From a checkpoint of a small transformer trained on Wikipedia: no position embeddings.
Each number is 500 + 50 x the weight over its row's rms, rounded and kept within 0 to 999. Layers, rows and columns count from 0. Numbers have three digits each. The size before them is the row's rms in percent of the matrix's.

# layer 3 attention query, 512x512, rms 0.0776, rows 482-511, columns 448-511
109:495437436554567521467561503584500488484498380469465504513520441539487540526511564503431534545411496504472517556495428480470485494550479419461567498435498522475446630534503543468443576531487523
122:537522509424515426491461522552497547440482489519495472559520475391557474570498556500512494401457396537582454478432445540499498381574532574499509428520499358496593491446526414552486552588490567
122:489494509490454403462525500505578518484521528481580468511473462465543510446549483446463438440586613578532437504577482529459455507528444508480484501536487441508528465470516541586495562416436471
130:538592576407564501452499573565472452404501498464542436513541366524510574426525500564551559450504429478548595564494582487467391459524449596473488555473522417465562504511515434523455468477522481
116:461558513556387450492479470547445469505523548534482534427516496484486547536553550452481468517512507437500498500479533423451400290535506551434512558603503593473578495502421529544362485550511459
127:548520514502506582501480527488438491480520476584553549564494564555546483507421518462638494536539499435544375508541499536457465418474408483428519521454492432442525461512487494600493435491471557
096:543514401588568511602536547497497522439444473487380561537498462498449479464534481576575424468505471622523541414449451508543583605550557501448481476485499527490455433509510628493505533587482494
130:508534444474538523552488491495370489465476511528621602429476445515394359464494595503495516542468457479594461496514464460508571567519526434477540460550531440487496533552500562571473455532669482
126:542465536539528449483484519468452599487613594582452492434505549466528543545544434520537541460550555430474433520578526517512643454519528431490484417499550501448454506483494571454598493573458490
109:584522549457438527540473512528447504474446497553541479569529459510501557505512508478468489494458468516537568442516481440565473494483516529527485472516480475535540556508514455418503470409485440
122:522473476465478482511528639546508553607520483502480547440476468424487421512487483499516518503523537547512578482478531453531483589540477483517537491512472500574467474678487582505410584434602506
114:479546421490444462501509484467461549591403587559468492475371461613579485426548540554439506495535590484499639505446479453508452546499482509406573492482526514565433487627504505498470496466407524
073:543466668473503510511500558557441451562499479514459525479585576429515565480566411457550476507443510510577498425506549525486509507429527433476455438542482573485497516452495519437499548518536590
117:526530540477454475483523500488502511537505579468557475514584531505456550395504469476422536575492500541404579438495548517512513507505423481412488366500494501533566573485497500508513516497458451
111:554511542557550442573530525521459465588529551547460496566507466468498464427493476497560484594468531483561543522525485536546530525507449486543555467581496546475512514550461452428496543455456496
120:556504503541524503432472559457500432401476434427487504602499540481536530405527511389427530517540468571524491525503556461462536463538496483519600456540545530394523551552525537490521543494583476
121:470550437535570437468499463414546451485578444471494488542511468500596485409530470501385464566508465394480410531512426436519516602512509468556499514512456565509559485478522544524483485545532424
107:460424558529492475603495502417476458450519466456492531431618550476433536478508509443581500460449493484519524588496533503505448430460452487539449470490501375376521477471518531555451479481528418
123:531536476527456562527534460496586493567511520414475429513548574493449502487570523501481534528465473488549472424553513525605487597451446430498465498490457649470430458434448473498503445502546458
098:429454498525399464598454519521461508522561477428489582510450477496488529587485435454508492503477436530555495485509568508544488511500494502559541467597580525446477510420549610441489514498488472
116:537442422506497498518491529400440551542553574493545434452526399525511472503470545492508515465432476568518567408504405497532520506561506426439497476497490569460512433482508521519478483553473463
089:508519559447567468597470563526361506481487538433529496476463425504509623524571461449483517435405437513494556445476500460482469503548466458454520493545511418525589535449587499485508471471519411
122:536551552416484500464493426459479474494521425509405518449428534479406439486566476502527396427500503518543317479513549517418513513438565496448537505484469522501432428448417569517403470520482537
101:510461417514460540490569505553475453490497447559556503526504575514589476571550467550492505566493469542540390523527423533436456475557445507556479404538508605412467573542536545388554570494457551
124:571487502461460533472602608504476557593535492500593567436430448435487515517593464465436603406510477428530528527470491519457548501484450518535453446550457480559528580482493468541462442456553467
109:487548465448445516429425506437413441485544536462550531499418572488544543567440451499468556485578414459420447484549427435541441554414486477546367446486588523494555557439552579450529535502480512
122:461506548480451432499573456495501482605450484552519561480630644545542519489454521347496542582492519484485505486464529540439556511397522445420408534521512429517541466463479506595524560467518480
072:513476531459423618463570413417554462630513523535417492482503541486510479516458500519377460534532515418507407492483483577413588496411518451562508556403556519522514577454454527572459479552585564
121:527497525543484562445507521506497525442548562546617561551492553553423535617432484470545509462552449399443467514396474594460488506493559532437520527563475506464445477482541473487544503539442519
117:595482511444566497534570493606464421668526479461529487492493635503513536439481531466552493544478575451445532473472494537509486520524475477510479597471483575451503490470519560537503503486538504
# layer 3 attention key, 512x512, rms 0.0762, rows 482-511, columns 448-511
120:492463457620460377493587589518427449560514408447417459494504506539511581531556481580479517521505535532460390520420484495480591515579507393561527512469499621611383572492463496546437515514518530
135:556580505512557468465507438525542444460526485535471517476614535527500589448533587589486457523411454527577495383370484532528460480556587468513587429494466447562501430472490465459518470510444477
135:553513534564458522496476554512540433469515558516506560451444506448421459465478520430464585434417574540528445503547474459514598478477478457482452500555531419429555480454506513536556503447503405
142:483607517487510450492597528515467515457526481495572452498490511586469550551491444475491511568549463437569474491505471466504515493535532474481547502554456456480486459565544448378543509574474489
132:487527472565413541443532566521524487472525595538547498443489495509532571447467569605460490482536503475541417484551510566486411418452544492488540440488519548406527467479511492549468443452511485
138:508420434474543610496446495508492565488530478468484594525541485468537442465428563452565495521573464533445546480492516514472508476441466540498425506492462477409508498472413546543602584456525567
100:421510422591519523540529463484499499488466457535471494563443555541454507463449500565425507528494493564548484397554463516491476495564618534541468529542563587506517551431452462568478413538521532
135:513463400528599543608449479464495566482498588464567481503462499505476445427402526475549604475507399441605531547516479491459557476513513582452527441466529492430542467509533563589567469465555494
138:441512453578499380457478506580469415523498499593496522507491482531574540544485532462547621513569600452469478434558518528554533436521530579526468446461540547449441503511606511529594453529449418
122:498547551457524493496505524499504544582526485473535527500539481398541501472465525583532492508473425498490521522492522566452536496419621535513533519483396443547515555551516516543511549370530522
138:510417513397608537558523498530461480493542580460501537505399518439414476474512467483433480619517513511497621497497596514533479494510436498431513414506562569438496507673590533467492502501552527
126:498524478454528495549467475569498449587529587553484481493509551543445532458488527448516521522519495497408555488575527468445450546574492478469589494499550476489458479554455434529590524449531558
080:467508493484461464508560488519441422597451482608439532547599586500575474429532477511484461550547571599577455550499591503477497441470679497506517455542551545576519565399547567574471504534485531
131:482485564461442591485475554428502538492467560528497518521608513462530529479470432477433457489508479489424543509454538462481550501350451546549493392515543497612480463569503488455510504501429570
130:602562498497529503394408464434472512522449547450564449480514538438485461482552468439472549455512473538504589453492456482507522478508527520552561410570436516427532503575490508515516492528526496
131:544440579512551416450556541509500513528540453521449472426581536388487378434453554444428496532559492489486523465493466436641483521480469450495592523514499429469544534447472497484579573570541481
131:560540434506535523413512453429533573513546444533467461565541478493497523467448529536494528504569443502502569509544474460523444546418500528515477581548529529518531554420542456434484524522470474
107:569452484443493526474562495435530444477472398521499526451620439511544448445408492468590528463423481498550529598465547560502498456447448501485493513550517507518514575411462527496406508581564445
129:593507537572483524504499437478458491555514447511542495468538509598412457519480522369474529471465495439535446470470524494500521530466458502514563576487601492402473503497540440512492466535551520
110:451577540513446525460512587515504454520535540517540494436559457505544463495464539423440513514527548521527483496479541461608526493473572500492550568536479447522540563487462563491433493628498386
128:539508502495488580473482492483508503535538453531510437498582433455553540420422499412500483520365478582481502486561479484488606482546450467490621464549461499510394497452447452472543492515472538
100:506571512454413456557499536506453486519558527475481418525485440391577516525441505479487486554472588564482518484559469526479428540607609461429522462471472476599522541378448504551460466589545500
120:487534451486504481477457442484438497539459574541490577500439549555511514469547443375542447542535577640662453589505474505411555462462585437537488429445500455476581535457530494589521447478493501
107:483517494444541510411504510484526498394439483456591430482500659530528489557536568552432518391515498450497394545507444565529504444521410478515499467408370458509483428520517549429553456388470487
138:562476494466474524564545512475479482577522543455512534440516542536512525510614455454468510458542496407528523529460444462478452452609447488608482510532415472586532507515434497484485567458545527
119:573522544500517578467501542543502464470487537514515476513518489514476530512464482542533541540420464518590448571506575503598463458436509566494495551457587504505530523458524548499447510454489501
128:557478517495483495495510469475542450597434448487481510564498405472463470503493454501512535570479527487432475585468497522542500500449430467459512473544529476449430518480489645550464525515528489
074:405482478473521507525508454507515513529522509498455548499475508546495498521437473483565425465479453437492478570517524511386586442410431480517525453465563499476498551421541540504418533400606517
137:465502550603519463391531425500550529437479527446521535490581442513428537538538428597588532455521502423510511500434552414444590491501426535479578506538519516466500469546505529553507471457523571
134:562494559572475469533534501557564439526495452497550507493543471469492480459561504461543506574505529472471483525510456497482436549454370475550615529478473529476539519528516509511475495464538473
# layer 3 attention value, 512x512, rms 0.0723, rows 448-467, columns 448-511
087:486470437438583490574440477529525521612485456515429483463493458412466545573574534475586447510392565568461436547532411534478617588472591525470578554556552465560488465452530557476471589479458468
093:492435500552350502491497482476439410522568464578322506536399454525495453488488558522508516480462419544502447538436451535430540524524433399488397501532499434543498415496528537544499492486465527
089:482532612525572536550440470535550578509515595486459432484448470424459554589545517598526410448529478453500502511537436424473535489541584466535517510533505479483470516455506547467529532463495506
087:419473546495590566491467521492496553598523420473486452548505537437546407492505582461641531476607461438421459535393426480438512471529510511437501468456525508555365454368578485526550608616459492
087:475492495543477489611509492532493525501501562460544584486440446491551487485506444533559403493542553573574445538605453558502530478525530474401413547387526430497439479388525450572416511462433582
094:430444486517467503479487500480433498444509418493493451537506457518622383531644440427477573497438556531531501478460552579512546584567502465501517460488459630480519468549612548529530486499511510
088:447593461550586493547548544537468460448564478574497505458398575474539560504478525510484562473524506460509489485512499458442465419497511443497389577528541424474472438533429514510459528608529557
094:492523582553474546532476523464518470536439536490463512459403505572464527467633518480426551583496541553522540449522567471540409580504524430565542483469485594511510395518591540526461440506387482
092:550477447497451527621530431412613508537447429456457452466500412552465430472514417495520459509510541462439498455493568539502499497482493436478473441439462480520518448496576518491604506520548462
094:496493481464462481535461473423549510538577488451504501459509514532551415478535442611445562571526580426463494558486495491491504488464491497391537507487466476504481565470607508455463485567432490
095:549568483449589528570445520520518576529472556440591517560548552511586462402429608487508514463494427536497400448517510578495578512424485507506446466374449543548518552489577470542553542542477428
089:550507438549540420444436528514504557542445397546537495534555467528603530471537476518418448489435593457600487461522535501496492552484486469542464615485453497475540451402396506459557536590445459
088:520553520499520546472524471535465437478514450498486541527382566512495574498415641410508570537477455529425516455505510480642518489519545536624448470568528593548461441504484480561499517453594587
088:490438501475540513510434522480475588492560524501522522494448490418449536465535498465565539504446488453392493515523469598460558486488472396406468536443471518510458528451459547506570486490488539
086:394477425493477456522483403439639473462474475406488485417513606487538488507548498547485504435533421412500475522383487635490450465459581494461481454470552439511510538444502543296481481438499498
092:480480486478421515452466552532578497538522550378500524512533443517480466559476439455425558601460351529571478469408415514465552531579503508462481468406601560526531505447513563481472414521514451
092:563462493552424444529464396506448488537490448579469543414453503474485471427414586412496569516524520524460573503539556395560581379455554525574475556534467500487499477511479530483470556461460478
087:559495480562553503534516605481560440571529480470493534497554463511502477431506548542476450479492473479557467385526580502522568438394488542526525537477412582491457417420519493451502469452552384
089:573466521490559488421557444533525530503388435479421470375426440562586510424543583455422444497364544481475541539650523521461495518512481554466448483530491438515497485504491527528526415441543464
091:329557509466529589522553452503553402585463465502452471488476519524394538494487457533529558436457486569419451456521464493453510481487475501479437520456519521459534447509406541417387497468568565
# layer 3 attention output (transposed), 512x512, rms 0.0669, rows 448-467, columns 448-511
095:508465491532507478429528517563610479502400472510567495569480446537474490469456530411462526421353543436426451458640469484508473401543453575521633510468397516467488486483490548469443489571574458
095:504493539603563495544431493437495542442540453498486451530430409482591430472500499473438522414517440479404491500571494544436451486522426597517443382443524532566561541538477472437526575480577596
099:393536509483476473482488507492459548613491506459512485510541483517501526455492474425506532538531459522485502485549559587434500462533614515480472540518446513485521434498495456473473498522504506
102:538504433550336512459474512523490578477520503531556517493505391431481553561537537484448443520456607518512627469400466551501534469441430406448488517549557510507438401544540460574521450476509547
091:602513408458512428442542529478482589490601421479577450502539475524520417527463523463436504502442496393466539471463563570451539600513506500484537506603517523420530461440456591545414515553482520
100:537497558527504557488511462398550458493485520456571499485504483424541518510367524494455434455500486390513486463589493412442520462515508547420513493518522508526538533496499517407527605438490510
094:559574535461396524457469493535496491473585619415506461574519482549555417518458488526429423486516422501511498595453499554545469454516552426543559534440473584529537476495487522535477453499574500
095:597465520492514491516491511494565440433543471443513453445547525502434538512479443496563497515465520523487396563487454518437556457528478537536506456539495466472591571470529495523552470515519622
094:516456468514539465565570492534511529465448468497515572510384546462573556533410468413459559470429525491533475627529466510462571486573515467441555445469518524408485501401494541589471443553466510
105:530459568520461465613434537511441440507521437470471418435555505492506513497449467500512488476457611589585468505505481553568391489498548526547518476470541516450532508522529579481479447500480454
098:465439477458480564428550560596435548550469468508497526544426474532453555535555573507503505481500520523550527520485521471563496480489457423432472555513588451530475448479601403404481444575471558
107:447486459482445489545538368490533392450457506442472451541417473455472464403466469548412573627497523407518442520501534513433478518523492432533574493499529488454423472490409426486510537575610523
094:424548512437471463443562554513587547481541470492503537542507514505557548548466458499497454537606447470435526555574426569454485474428466488517500508459593529437493571484530517514416539526464518
098:530484512489461512494432524514533504469535474461458494522487486430383516551480472483501507566544583513500539559440604420458582569504420485467472517574387531433523425536544476459565416434505550
100:619531513395522435500442555498505488553467479482543479448538482535406508531380488414444479432528582421451512489518517428578477569478581478501482485488487543472468537522460529523542514470504584
098:496473480427565493540516556435548442428577449523533521498457664524521491540508578470515466426348533540474502514513516470609497465447492586518508392519436533496516403555583518479520449506497475
102:463449572544549528476483567551604579542507494525492364593502442482466449494492467650573533451486557466476541430517556519463472550492510508462485469442557467526471475534496405410481500495614438
114:413535500508430413554467478444468502411561490513496496562534452504371503498583506371542432509396430489546500563399477455574497476524562532423451486465558544491517478502497498480524424571546427
099:533568582456516465541431577412541487505495427468547516511538431560454485408500570494561477444589540461418556403468627570524459471513486479518579467473471484519483459478406458541490538510562483
097:476524447538520471521570474486573565438565619556454504449609478478443535489464479416509452480574408490526493464463566448589449434489554535503495490484460503462524470533439551608515449428441461